{
  "num_attention_heads": 4,
  "norm_eps": 1e-05,
  "qk_norm": false,
  "tie_word_embeddings": true,
  "init_std_down": 0.00412
}
Each number is 500 + 50 x the weight over the matrix's rms, rounded and kept within 0 to 999. Layers, rows and columns count from 0. Numbers have three digits each.

# layer 10 MLP gate, 4096x768, rms 0.0694, rows 1669-1882, columns 320-383
466568468465628508527424401483484528449471511481400550557487489503548443587484501481481404477569531449520472467479416469515502511465512414462503491468569573567542514483436502407491595545501476
488549531605467468485471599451545489524555493350439521645428526468498569488486534474534507477499439563496413523433462485480549535454466530525547454555598475483544467540429425518501513440396512
435529379513467512470483479492463545486489541482565541477509517496604563583550463531433581478505576537533466528528523580457562438469478423509504428528395466523490489473496488503488574550471540
463428501420457503504498557534613410522469589520474535519581516398437490530368492558385505486515455500477501585494471553485517563564476523469576464542458507562583441415535467538521419480453506
447530481513522560473458506462439482542473467459524381421488431581512433480507524535494394475518573541487580463562550525524460496470447601480495495431492463545455527583480435481532536436506565
455483513520525433499570580501475529520513421548344509566501503543442515535492531540491601410576562514541513545485452460555420500474417530482513521486488419471440523466574528493530503485472514
445506581437586537538414502563575499500417494476447513502508522420489510473433522622569524568450424475518526529486444519527467530464450488451433531541447512510435512496453493491503561505551533
472530509557469457474586557514405552577574436528357528571512436541484474592507473430515463567502540513491548533444614468523423514461487452521412545489413526552482534474469431540488429407479564
552480441445528476584532470504523473414590583527513476496452530502427595505547511544514569478507560563499503528433455489520574463567540586459552467468487429511449413505573521485362464473588438
519436389470531509485496487537517546532468550558385483405464484485678522505542536463523482540516414504536502441485491480550512550492551539509494507467464504479558504544456488534588483546552452
529520577572535487509580461576500460549457569597483501398482514494444482521497576491466456523427492441553451517530476428479454543564413581511598512427514443527568545524470429545572478497488491
483473459532554477537546492463427424494535440464502478446571533426586493438443392520492506545539426523480460483532482458573461525497485518598472626477510594562564507528474489565544492496460460
437556496582484536573493630445545435519488520423446476511513513518545533441445410444515521427488418585560497584530428493481594487561353451470507541426475450478480505547486509477547514615518564
465436500514521516490480532427489520467504489458442573477599526459554557510619531565492517528524379535489526523517477552538481555480500496563480495461405469558352589467427517508475489522570494
606503505526444449558455406481490583580454512562431518487468495577510475424619495471447471484474517464558315567581418473526538469456439491427520524531534460518498498483508574511406462489427534
602608574419504506477505535429508559444564562463484455506525574493544538489494527515572515485502550501480487610460579506618486569495475425534558527475545448522536522453535438459477513553448491
581545468511460505515490549470486586545498533455542519577459571556476502435452527442512485495447539542579447511537471457526529463563500392528559597505444475589492501467469534531442491551528394
533474510542459567509495527466472528528492421550478519502534381467532450488607461378508543454478480531444521594421599532556498459487492529553518469587518329468458492455537511483539485549411488
470516477596556519490453537531507528447444513505454442516506460419527540469493580445567515445471449507511602479486499414549525561456542514511578489469490439460566534483517493467487541448372563
618552561529547385536421496500509522468455469451479529481513450464420518491521596454536531554498490481437517586497524516494504406533464511548493476488473451439503468494426492556450493524572612
439525547501466426576441566421519385557427580433446462436471587567552417491457561470470580417482502488418572513508564480531490473519411578560463527470552455459521502602454592527477644489547514
495525502509509512479483458505401548481495518453532465546528449471519486441383538516605481525498562467413529442561444486492549410496508507502445569599520432556444466529535569601492545532473519
534498515514562604481523522504469451434546508565479534400526512550472527454432494485496542609577523541484513598496494509512512558432527456487465469414466551462455530571463454485522459472498518
555500468488492529451459566492449498483508506424415522453490472407406607472515477509501485501482525531533527489497470543428501555482566496561441478504512559488459439470486472460468450485586512
537533550500443468498516545522535453407350522475531555635469583410451522453529449549623428510504513432496583531558587540580499506515568549561408595446455472429525451451531467499372534449474451
405490496494562483571469553415496551483496495477485473411502474523419538512457551483488498586578460459543491446464511551441587582432586476537485502579534524487533571454513487538598476550482480
521519521552456483561394504546598534466386461456490498440511476484505541531379510499440576490488415529583424435465520556411530558482459484550450549509512470495499552526530444422505427484497515
552495477517548458545559504513506572527578535514492503437478556506521505632508557546515524506525454619526518467503522572522497505512613542463469542459500480490497483515505489525392491573439454
494487479485490404572535562428482562583515499569502493523451430512514524495493445498476515534494511492436469506444563538449541528509463406463493491506508504515565471526513504474573505502542415
486513450502437478503440482445520482556537478532490565489612513515505472457500484487563592496505445561487478459534621469496537539499577506525475479546486436501583612517568543508522531505413533
567478466467495490497460452503565425476395497494487591522478494513450436512517614474629539409475473519537451507476508558586467513512518530520510543420470405551486399566544419538520537561502534
538554453484521490553528467573497489502439491491415398550435489479482529445562424487457475482578520468404466484477508433509458371421389391455506541503469463566411487389515367521487546449504535
496343415452375555531507525534487508546417481443660490506539547516471524483510489520497514443524582451441381473463467535459512445533487484446433577398458462483554567413429463526611571510487477
555547488454513479490449573454472488479539497546458428568641477527482504525445560428506550483539519438530457429513438461488545554434452571558529480534508560530461517443497504470429426431488469
547574458550497546422512533485468434490601423476533478532477549513493423567527553547522517570494514526545526550483510502517445560453484579460497456537510561468514544591538525502442519565493473
497444461532524472479588454514468549441461550510427438461481611431438501459452475559513445516534548517477536563431484455516552568445520559487527504469522563551538508497492558470512506489538451
492486505576502487581427463437452513462549481580481496455534582542482497455505499535497461513519540526557509487433476460509513490495505504513491436431473471504488548474500408570489509483476543
516544546514463621506520499470561512569521545578490529572520568605507553512449482516425530512541571494543497511504484525483538559477474495515417580564454496531473453529436466540427554522450533
516443422489471542526485490465451444455516403436542566528419505392608570444625493484410472436503453582440505504582483520489549526383457489443484543488571567517396479452484571380520565491509475
497547518458538554489486500587470424478415500442432479446473516562565470538422468487491482591457530521568450434469511508545552449461434513461505515590404515597434551459625533491551534451403492
517600515520503540442520558513521514528479527490432486500515563466460464501533453487415539515520527568488464548491555421576514533502481438497536522511567596556431512477564496516552552476517653
537488478514492570476531504524569507526380496543513469502526575530497552510474479435441380560547451439566510476575375507546409484501441504433514373509477517523554530410547551436556400469517475
547630522432586509431496530391499515513517505551472503528568489482598512473518496451582562393497546539527563496453546565513468535528461505514445405451486595463518505457546452506476390620529557
549547484523601499542417491510545527557500471477451506473520506410547512484422499494441494464524489473464631500521492496613474419475428553517431498444549455538471463507518578502540567469405411
521498498459527525470511509501553477397466498618484442478467416555497539576580486408430509634527488485461486513529508548536488466538596554526461482632496419512486440571545487483454530558518633
545527507533631485528544442460608466550560473473432595513508592568520435511431593592533478503531432522447432587394537532570430471497528524455502510425420558496511539383468544478483609514521538
518525574415490371543517516413574536457512506392578553478529525491518484485488532442532502461599447617490587477507490456501401449503563402540478483466454513529504495584488554518515493468493473
477531506485410569531464531494527489492495551533383519565467486519446535613448518478443439571515497484559470509531472467456526551533400571390476516447421489459553513447518504526541448457456458
510502543562558531370495497440556576520535512438488441516478521454509490582464474436431551511568527493495454592444479552444520488451570522485534503545479586603524539488474511535509530478552462
430360537540586521574442438504522593488481459494524454454460392452577539530479475466451461416475464431556472516539487525549556585427402473450459506506599519504509474516505444503445464415499447
483486446512542579552452441385445512467502517486502511421515454433528471600478479550509543453482570527435491450534583546597569566451449488550522494462518501471561474492461461527480483511450518
409461418439483486497482496531530496505527439527443536419615548535521465520565502530529502477508505450445511330482471487496561533560550560487435536564479525500505547516419441488541493466454485
537539539512476508448474582463462507582486524535530488605403492518479511465501496459560562473514500531508589456502475621499594555421535417537458544534445430553458525494413566503512523514498536
525478446423500603438615482514572469520447489523527518375561532522441459515503564462522529528549483437469468599517468483500591463510510546445499483558465484490458590518503532503446591458439461
535497537423472560440488521526508499434563499527450454525556576484503402481443527536434537535511423535473530529523506469454483516591508496474517559418520468509533430559487521441606566438495518
421423539569520476565552452530437525481455370499444422453460485495465543508437573531487494456510459479478424502550584419432573492481495511525488452523527461488506593487444501475495487533461581
510509584515456423544497530444503481452548549552441485501535400539503487518515538508401383477450550528531463453537500508528500590517655415490511554476561442523522417571530471519531475578451496
535466542495498447568513534504593414391488485457461532550566460481435520432490419493558579397528521494588457462474486559548460511479496486559503410538523549545493501465494536519452572503499478
590482422453436449431493504511474534505500517505416441523483530523461444479417530461393457506506531521533492522558570560405474485467394493512476454489537548491434452513537547526450497574461509
440455522579462519468574407481608459527451525454559449486482552457498491453531604397525559402537566558487528525540508491493483473516498489573617497559526484527470528455448458504571431444514553
508574543450555484453530538509486431508531452492482480551537481503490518404495541446528523499556505359557468522471505483503555484457469441522490513441516471458464537544460550486534487493447541
492531433468531553582531474487516430541499474519483515544426411467597533422444547417602425622496534546536609534471485492513489509502429517403454501609489532493546480502493518426499475446489584
401597569523506503513394437469472488470459595490587445460468495508538545541522434562504479543432412443451472505468471588456574450518509566570518413520480512454462525548487506478521514512505491
479524546542528487483469532463446488484481509468535528430454505451475654469532440539572479489578488530502524450501485488508553461506449493520550497478454554504439514453545439500455499463559538
548467534506430494479483523507574547501507431546452507438476516506442556534472471557495506558513453457580538523504492508510528584466491534462521513531527376481433503492449481518505494506491542
540534509477497488514489568500550464511492492501500485506438504393462499468597506544512540458484526430436462458497535560524543477466477354476427576509485533582523606539545479489486444528522503
450494512492420533494505477497457471457501465482499530491395450541509577493523595444468473556500529442501538446425485433477521431520644479431503500566486473607453486507547480537425443501444534
460541472480527492489496469571426415465468526475466449506502516484495493447506470422493528483559544521488486470556480525491556536485498461497465500468525507460546562441548478418460499514487509
503581543539528529533567450482465474556530518524474483556506509612487568574446477508509620506607549483508451482491483509549577584465478597486538473544540537532442497495424425344426534507535511
422500527592539458470561471464537522415461456521497581352444474479644454513570484483457500558457497451490461608512510511562474481485507514495471453480535518518612463434538517489546418499530488
463601452472497509493478449452478489495556502460482451490557540477467479537506444476448518568548475492500599562449493484487513608482514524455411431531555526530468451466487483453528455513473461
414529563489550486499481459519396556558439405467326490467399442511461403505444502524489582463450495512442451541459486522525448492489486534503512461522498498535556507484521416458475596392531478
575450457494374520489541543538471578536532580519553499527528542534591541523524478398542477525496478579554501458529511466563479561516467482495429558509633488553523551501469465476459543438480597
482517545519463516502492494534541472498530467485418589564433531586398554532504611497469496510484512440536554530451477426513490572577371547525520479519507470447562562398556561473445454581458561
478459565556446526489460525514532381511565459409452482449494476526521488536503616614525569488566473508502600465523500572444526455501555465602575594474577528531584482491480481411468537511500481
424438598487547445536431538507455393622535536494544508427460464506489347459400532476524365533564477557487546571488495508438517599520555511550569492494346375485419501560382446426625522553555514
499487486563466561519456615500575572470467469463557502423475481521479509463512560521513541481525470499537416568459379369570470548543547496528464412572526492496473400521578555423464422594427486
549465482570564485551478424499589493466510474412522512507515424557501509560427516428537513489479588628531467518457407480571486467533457435569523524566486514459491549423524490511535523610489498
505525480542460515478483481557504512516548506572482459505472507513484465554401470518487510494413674578502555564475533507539531492543492562552442523365598470523509390479480471461479590487467537
570545489453525579543554540493572515485565498469449577499547548535548491455493499503505412414573508450595525433506536591332542556418503566393540524518494484456447505557570568387464647535546535
536570539542515504496472463428485461528485584469477525460504524514501494484544485515468441550549543488480543446450556531510595393466504440440540525487547567544469444516496483516486567502430505
486524487543507471490374470492446595447448487558568513547482460503562482484506446504454444466548557408549507560485496505541534546470557426520485469510466430499464543557370473443506479521432512
465498611520489461564471504498497460452487517499511484582525487517481471533497442460443398512516432426441433591555537527570530539535442518420519542470438483498549489394512491529568444525535570
366493550550533426557496563528487424482438633536566474483440574516480535450568448531423448507486482525553414501612505552504551500458576529419542550443492550519488463519532467466476464553457566
441534454468463522429550499433511540536483572483457505460500502505537481521523563480529414444528595439580546493543555563476549579447529438439506586492384538504502510476517501431435425445439563
465435456532502479367421407511555565411422528456449614472549488565455582578496591447523515414461565475468530465517480594521566427547518400485483479580559516570501531585444466542477492551442457
475438547484590465507529592540495501507511508489466409517469493495524512590497516433546454542417494587380588527477488502538393625465515474514513511458468551486554515477479436553461440537573526
429594545541481405473443505474475537576572450363448453473491516552518446458518591421587484562407449445549459540512568576482510483554506532479478503503531501474608544533407411448476521505538503
483397493460416546443497515516542561552441548536453479436467470502441563566439478493571484484464504590487509481551557485501443496448466473397501492582497520636499423522441487475476449539515535
477518460438468580479500526490540490495465495449564535451530456481471437620421380469500531448449537466480442552526489552444451439494445594400445497449444566486566522376465546440613501505513483
500601582543522482458528438483557418436347449454486487451552530536547436511421490544484445440550448372452580477527441545531494486481476513545561461499471531543490571497460446501487490496558398
500486499543494532519610463442522498562528406380508505566547550390427492539561543569477545478519480490591435465513549560520554534490430405409453468520400518480505459560501501439551437510472509
462480434500541513584422533468421448535486545512524479534528618479516555481507574552537431480456475532533527567472498589570416505590535560444452530530525543572518462430545522494610550459446468
472503501518523520450518528474546525471554575512447498653422479558550470501513433524458496561467538490485416539591560462507510568467549553420554497458476456623562458464556442418557634453504483
524403346520520508467490606598637386384606643440489453475439496485437601586623543590399698485420439463461464469469544545540503542553414431420354549367487535491498515490552510399533545498480442
448581491388400560589602563497558499609589533576442501538544460471487513659497489492538483475584545466560473530525586513442479508480479448518495411515495435424530501550451584520497549464452433
486504615493487484380554576561476599430527480537482498505562549481540553547453523418478525419436547540506618524574629534481541526487578546520445428488449535416425516508417533509493475435576497
449549519494494474577499547535457531490505515524480497604521449603498481398538424527483518401554560545519524432528473511435451587491503414454492498538511451512453488594571518482432554503516455
577511505506580457528493454556467523427503513445535516534457494500510646554506458578535560499499630606565584510466540444536489460538500490527519475580575501553568479470596518503474540461457511
532543580462501551569456469527611541508484492485516535427497538455538516471499520495563557434644501495494481508438540469532459531488496481499565540527461474475532465437413578483403469547462478
483557486500506504449613564495573509419558483515572523458488573567553556555551516546529390517488505399547494578534492510506546534471430468446536467513489504563523551420463441508519406488568559
500505444456553482557566520446485520461517454556476489473542519408469558437547521559522477456521474437498476537603497593515465544459466460427474409499462495534492544404495428463500507493441513
598422561420529497531521476545476549520488464500491482557506523557542566489515493561450560461532514498581523439523540412488449505537591447540440533450458445474526494563539530561524548548502562
489407569531463504490447488462491487519497445435475436404502493610438551488526497525540507464515483639452415490511474550526483497509479450477523480484507518483453495486526419438523533469418595
476548540506469503546488556559514346526496455527490556538523422503476482525538486520486560447536500540520557495507489493541473582518497519481504609445511446568531468514487492512525503501478465
462467480521492528532519525531501497406448574503389526522476455462578522485463477445434483545470493470499492554527524497553550475515564462448522471516430431550552596510537468532423523501445500
516424508511524442393526458493472512443497448501570512488424455473523541488591494501529494558566432587547454455504595551476563489513482528475535541607545544599540496491439472503519432566557566
448454468552503576439549476535574481528485467533563415400546488402519437541440495480515450516502576581455431564472573583560399445487431466545500467543412371503445458542519466544560487491540493
487436488514393504430443476550424481569459533471544519510351445568398482491512504514428518476579552536465548560503537553548520560519580497543467466480447445514535449493566437424495523520560476
504550526485479485537466436521590566468566437474535488455455522452495534525526570383531445425562526570567545458503493532468536628500407510549442466485377514565479429539490576517531446421514516
530479523588584483540513562557563435562446572510520521521450472420442427536404494486455487506499523505457476564455523512501467533518462526494427517491572584534480397538561530522489465504412529
512489523425507441539535476521559441449496426489404494556587521516411447602485471477541496440495505452510593520532523544475515422451463555457539486513421326453492534465504469486425524457495504
473477466573486455510411490492490502544463470511429440542562384547572657525581408493594513530470547495465511543488487450523509430456536466587438592472392497494406535537487450486480463442495499
490558455518476550501576500571531526574513423474487452486533634477614472441501461515553486587547494546454493423560477440478425499385468418532446498512487528592477430474486515565435414547513535
539569443495490435483458479548529414555531462476460561505479500552506551648601412441498480460548511505500533485483536397521374518462496459562565562469498466375499483486534586473593477532544454
490376501467498517501598588571490464550483635557467535570534496538457500459516515529463520508557451445514585579567583540408509579380550523404462529463557541529553488525409514537582413491577488
565505558537521463555455482542491538470453472562473510449477481575478427606461525514588514441580539455531413436491525498498499571453490409553501461440487468587539527496546457521464496487508488
489496460487466467471468550464506513467513523461435442499567470487575469572426530521531554463533543541489424625526536436540508422476420419427500478563505539539536430535507431505410445454492467
501527508467451497479524554487470448597438433546467567522445581472559568427427487486459484574570610472514472551544615494457507459483441631404453467526512537572510488493457543602406481610478530
544505400577389413390500546493498498485506524581492481541568506584426529606550456497480448517464453446484550534476482384557517472544565559547513554535515567517578473539502478481412529501438484
448498470454592523554502533577453542465508619490514577522447501513448511548474519469543507525534417539501456476454479552595524469434577482497488462487488487505519538435520468547405414499563502
529404528549459496479439545475599485507479493541460500561435510538506462432545454503527422539613462558521494492542509478557485498476435438474484450543599463454458449421499557537570433493479470
525462405484524469503548548446513560429534547486477489529460486490595542498531501544503469530511461598468471492543510533531578530525488455456496532444454496501534462375461449534529545638580445
557548551537475494365465613484386495445516537532506558578537457482518493498513552458501493528495432540502511510544452554480434427515512478444418490429429430503549535518503523455484494477471428
524478533503526486450483467443546578454471462476537518584462433512445568484512593486448514469563521459596533428553559557503451574421550520496410515528528448408515532497534505513476376516500480
525455519514434508570458468384449516481597543438506539449541471527436449438438519499523445482482579493560516462476447601476414498437470564533589515611546491428498535443624488471476563471442588
512455578611530447476442443481489503510534485469615559435553498494491481415454432526557604547558508488574562462542469492481507605533461482584486553514449500650478559518500525469543577480518516
530553434496523513472445549551552486488497507504455614456512557525416618405507503549545613437498429495510468536523548470449524581512486527510522526539539463517427510494521544581491445413485508
538560470411513453446512490430528539468556585488512578505490513486560451546532515444479481531549547552510502504659527475533550524495474557466563468500471611578520420561566494458557494528502518
574486431505561517499494539598512522578474569600568532524575436454513418439544420462554503501495519498481515534534437488508519566455506458536564502506458541519536553527467460467539524467496493
547526526506558436531556508534546503489518505468485521551496508604503414421570571500496585482484463477453422481422518489512541515445456512561450487468511530474565476486474408521589490481581511
516518441443491490557576457446483541531445486589410441507600575415582525432450535502408496445537418455578538529542510519503470483482484492514418475398428498577541450498439538567547583425564491
542533483391559496499378450414481506512459570524608497486534509494481574369483497440492553588442457540461480518496565502461493497399461550576498482466511429531425550511552606487526533430431456
499436521460472502441455484526497546485552456494507435504511595508502532505487438494478571452482505409536503572546522485479551537500530516431505490607480524525485577520514454485494396523547482
523498422436523512497543499483503407507426522437400460501430505491434599521454444458531516464547501551504426481571601551540500533498403476523576552510500470519526489583642445518476405474595618
627520603583495562464494527529528529491576424460413591502518544421489485463469527476530527454519533491481568506461544526511362453506527499552534546413508517497531545462526513479436540548480514
469606614528459534398502496564524428463515509486608483450547523478434470458499584497442383537553469466560518524479505528545541507471564536446503573454510478498444513486462509508468459531492534
566542520518529518456588494487526426634609587503487445459520529423415508552477423617515597568509453443468467486506589518485418539521442516480488519543508529511466578550528533440535492504546485
504519485431482478533479424550502441444495489558468533512467578532560502413443478513480418581524543515529434588568506489479553444563552475444518529477426653519453519497507505575482540467444507
524442446533438487473495568592483523593548427567525509505536448492402473446489518462513500447518510543444422522524601482475553513413501469574472507543477520521465408532470487512478554521663497
458514552473476405553471479484571510427473465580473429570452500553523543527559454490511507494442473451554509560547477519462415606525509445468538531426512505483580505384584533574486506443538552
532486502584367500571423494583484592530524471533492485528521482554393456452578519462465528560599490472388489418560433452512465581519495467576506662543614486397428495389488509544563536511448477
488430479529532508443492574514513460458455427501398391442511574499513445511544512468508545482582471553629453510444567591578533471577475451501523462543587483517539495472470521539482500472459519
549568533605498515430472442493544498499604482456442474558461559498547556541478539496543556544535460525484525443500546529592464481590478527520511428502514636538562567575476551427484456518576506
534494500426502601470462484497485446448430487498437429608419485466518557429529466523536499518431515497537430509500532489466509517519522471462446569513526446515492616535545453584510572498464411
579452568524475518457511581508347558590440568465497432507559554577517414512548511571464526430558534530453433412424478510527522528570491493506477552578389539473546493393507493465479572425553573
507512574481511519482425476462566560461614583486398387430452466449564567494521555536536421381513575417518429430495508435470450496477519433473480562613470478472500476443523406444467444437488518
477450561489493436615483540346499488549511499565473434478594510492492476435490486496532454520434570444489525480481583523514535577512448510559450581506481527486545528413463525497596467541471533
634510575525502546404540578584540598473460499519516453477524542525536551441499473498551592469479453463464551502501469488527438504383587498459486491527537510526515465497491471540538576559459481
499520532423540483542538535537511464521566578432529472431562499620508528372460519504595542536529479569465505491544486472568439506476508576587481492603447506486493471485646431419551619476448577
476423563482630449420394540549565524551450479553532499455517445532529451474498506479616552490529498471459466494546472468489503607424465574530545490504509445562524569539545426599476513467515419
512495515518458501499573468516555505453617539484415554477549498508493557462491411405471558526399473573491537475458537439589452512436511477491521442465509571492481542447506523437449471470502425
539515473483465385530442443395493507551435441391447451493502521451434488616492520556587457547482508524460485477526457501527517516519527440489467529490564554536477434422478512522528544482653483
552500420493527580615463424536490495482479469518486461484511441547433496471526409545511552523545546470572466448462449431499507533492505467527461509508525496575461522494347538551563539479470455
491476486537513504512393562495517523580568463468448459564471574464469527395523428598540523449537502425537537416445499482467471544424604564487529512468526557461488487446537519509481526458517640
429525569540382455569522521529563508562538514469498534547507525477478480517441461447477466537487483458507551467507427581502587509489519448578510524487452503507402502521489527494458523434435509
433440531508506477465478513476523478414500496435426463473447463522471459462471582473531583520563522476514389505527528454434525554498505535514506450510489531523580395509588375456514502436487575
567515455558489514477521548438479459423512564461471566469503450445567530580413550479511573601445523592456426480344481446475500561450521497471520467542491466449418548463548546528456552508439541
535490510530496579394550406530509633550534456571440444511528510578528630457440496503548533513453516481489477492482557524496456556492534459557601484491459530525429475534516450538484448532547598
440522544454448581520440478490496495499453481533502538452528600399450633471502468461565465425387545561447536548532483544500595470547508577517503492536515552561507477453531566488475551540482480
493480442464492454457534586498520566408412511556488560528554584380530546555580528531567512550480484513474458472532464536522543554514476523494446508498492589463563534458451457487526520470425505
429590530432569438608455513602537476553549526455538447477456480445537522498515534374481502584474498502475474467471504498529431531468501509481568560558560556488514516457511454481431467439485498
492493491532543485533563493513537573490448445570523487522512537536552530607384504447498520450446520526464476544534531539527473560406509457485501486499500448507489455472408532483507590502513487
573484543514481515428444506509514595436391438455428536419503454432472483587445476392519465490494412455523474451528517496513569608406458473505501503474478408517533578482452430517593511414508414
511594451384463545531518527546426358468538462456534622420510533475477523573492514554546646527500529547475508575461524411505447440582499476502554465403505528541518546421454517462482531508603610
592509491578600482501494583490465519509404420540583549482382482430491491534491479514502528465484468552448476393590429489472475546438468435541510456517561531513535617499534440493441577479614557
502505485591434580458493512540560470589525503567560493514494537491490514573393609575468459503413597546493501530545534540486459580552473550569516435536566459503425519483504521430512477477422456
427591530527525425430480559465531450490564515472534443503421518524641469487514508502411429481574549463504518623523458511469528439444498477527500441548472489627419483463527528460447503488543540
510529556502510525507479490419497497508456511539530448463463532510497484441550413483523524523442543548447476506548460451466521512504571494556551524543484514569648498466565514448578547493449607
441520555593504429447474492450511463503516430520505486514449439448478516547499498497500541467471515487467482479499461499504382522551433491472455484475544410477477531462577528489456462492560496
454452509479503393490488506489502524547523426453467432496556568486411375521495509520440522507551500485567513502539538508514445500561471499478430489475524517529449383445471428508498557430506506
492553469575478380452528504512464572436519573527470469491430544609471506577395511425496473448565578483467604603401491541492536484476511426522526554544456496499459582458522451445381545486587441
545474601529460508482485538474518438384432516476484432466620500575476487595476434576526528473427492495551509495503466474528439541499520344494532523454459557509482577530496519381512492437471416
355477457446460514477518437583522462408470520500458610411506504476400540516470483589556434509521479521462447479573557516475454504581519482497511409526574507529560535448468512472401473470555503
502473525509469546465611519439512591409550479521413484508470412487482505592444425438463440495398556449469466478518549537481548509448540511484490471545484479535378544576525415460491463519493510
501463451561546428472501499419502448535590503521500504515419425536500519507525485542595504431503554450536473442479525438540440607415391493471529409607470520544498487541502513558584517447390440
531445447558512534434521485449565513483527546567511559537540535492516495485468483445475537491549580580463454511619514414468615534470465468520418516566468505486451506564468442443531473487544499
446548531463505490482528566454505499523515455505497433529509479555508526515525489479484537545494552527465533499529527468539473463535585482502507516532442497465422490568485523531530467465521444
492507526585565568503461568433565446525550449545463526541506477475459483458494548539470525450583499482502389476473480509566500429593548502552444478531468418559502500451441581517492468481521492
545468519563478579588458401501547434396503587457555592419465551471433557481436530517518442528477527475611495469538509495533532639570527530490614519458550486568396563486472472504535456563550558
509452508479549557566504510575511554606528433559500439522564512443489525527493485484531467539561518516492490626579517495480478460511499460509466568507490531533410476554432457567559563469456562
542581485438502480496493521479471448544564453480422477513475436448449500437452545524522456452546376515534529449520613469491525538496545509480508555439545449476511592501503564471423534529506449
467570523570576537489540505487503483542538456470508417438657439445527515551537482517474481441455488464512515520511521569495433551463407488549442556523541520534501449552562571448475522460532480
506485497588446406528493519511467435518509560466569429535474504532483518491547473484414467499470360512520463450467406478569421530567475541517539540516549459515456566574453575462545474600567490
563474499559483482664565550538529439533438548578540410597522535643542552548445493488581475428556504454554457484554508559515433514519501574518594428438521484547559452559463571536459448469596457
509584592523446596500461514410494432491533519527497582429458566473449653460506486503573609446478504413421565555508428439589462479484544515492506545423502521545468565508544489483533536460476506
470564573429511421420538442427423480412490527501532457436533541449504589492406497525553487561526471549571572511501511515518381553528495470528503549447553467428547528530525448389389542510511494
499561525494505520554529523556581525505515375517450439508458496494548579497491477535513515502458544486545544495485493563430512494424454513566479438486431474517578509475556403435447554570474564
553534478515488475553486534400470540474496587426494492494507553470481550567524546564527497465551568596534540475515567536537545480487453408524498498391409544479418533537534426592535500420530500
627476518494497511462472546477503491466524493429503504510394446427489466486419504448517492580434474522525505497484558475498497476461431532506549439487527525397520505494515490504500585496479478
526492475411495656535509520508469533454523510487486448505458485469446539475514513504514452492437501579513395522537551498552478525500501414549481524578580510428432510489496468475494501524587532
485440550478510450475468513473515539451579498458454473452589476521455449604444502533421566513485393504517474555514498416573502454587535470439461453520423532600495492524528497514416517518516490
516469436579520476516539486465531521549520434480466529487528477471415652525501437511490559505546419552546429535436418508496504525494547536499482492525468574523414490450414396477480490504516534
538470478580484534489411585476548492417495544434572483470519495443460454511468523541458548493506533492534555503574532499492481575363535409498477474538475436524496460482407593482525581388493537
542527592540583499481488454551463476417484509517517428521466532542469439461528495465515430369509499475552453408544536554527428494521470516574513492458596572582452344436515528471358474409481570
542521548468503559434523416519508483559509562409473552523495444457511561509477568460614505489603442534513526504515418502532562478522486451477476493445478481496520477418447515494555521535582494
591493544485478515496452489494482451528577510453513496521456542486584599521584513523512500492449526444506582489536498540485546438471548423479380504489496549531517512567580541566462487538417488
443549568549493520513428572451513521512529550516619341607738511529593542338483508517411562465553568440508531488498419431524560530386525545478501406492455515520483602524499466582547509514376525
521462468566510421489527458502473506464576461419444459484519560566486465513513522461512473475563543453504476489453530502510411460491530424470443524543552445467508475518506529494518420462517511
390554498505425409498500408503594447576527535509374543523596509532433522470526495546539498537443474504517580603516497410538459437544458506456560408510505545501500488550486391453485466504501458
548543537540543490521471526450480556506516500468512425514489525455372457469462528482483529592501505463485504505529542541523535497508456507468455533416401477525355488452452528510454544538515501
473474437494487440502480519473469547498410521490442521439571439534500521571519501570465468534514502491495382503544412560561474546520566433405428550576483470489492515486470449529534519515512563
505484482562569553525463513554483486583469573454513457495508506426572540489476485576443504455531479554393493495540534559552640560474453506516455543523511459604551498572444443428472484607505494
559544468574540539495509498539526506559443517525528551490430498472536443496540537452632567493508566478533532543581519486540474575453555432467430512523397479508549480446542543458536457476500471
500522478546543593484555481456482443418484458484581464567472490503509509528529473438528496590481442436524484510629436485452557516572475522558456465530409596524493490529474511492478531539462461
561530524389533452466575424507459532608533396398566543514540532421588461444492488462469542522509494620530557539484598438599547601526449508558515455446497466503476376517650591559426469523636397
475421546547477443463429494567418486450530568518541491493487427554499462376523538385459536458534400469497485437460429474481586520512531570476465530538517484503546450418538462497518552533511545
368401507504452586473542536496492524440484471597435494498442469529501490451566559486555464521520573529573558566520464599513508464416496513488437506635478473424473488525442519567575564464511471
424538521497516388477516411473446447475499527540559430525506440456490399551482537439499539615441668583591521496551523539457486503553541546480453493508568357515494501444470433485415430501444469
546433517461563557565516482485560419547462469511496429461513447525517583454526469491479475503562554464501522580520499536527477472508535571519571443494494481436545432516515455559477586547586541
449562446527430528552573462489597453481428488523510456491442559540450519520524444517485499504423515604439474481512595505495493569614559524513438512523511554537555471535446476499478487507444607
490492389443489584468574418563484510528574424453471495509421475480464455541372508457593533410464532457496492547482531475479423524448549552499484448540507404441505576507493497407590533451496561
479437521512627455569531399479475569527456466535546486576468402376509529526465461537553535551544572488483556454570586520512418387512496542485493507412511515495416566611462461438547447500466562
497475452547543458556460634473443440526568425485498470493491490531522482474567484549559548444550453479449505462511483478474468509542526545474441524488551477470415512510537594461456515527438468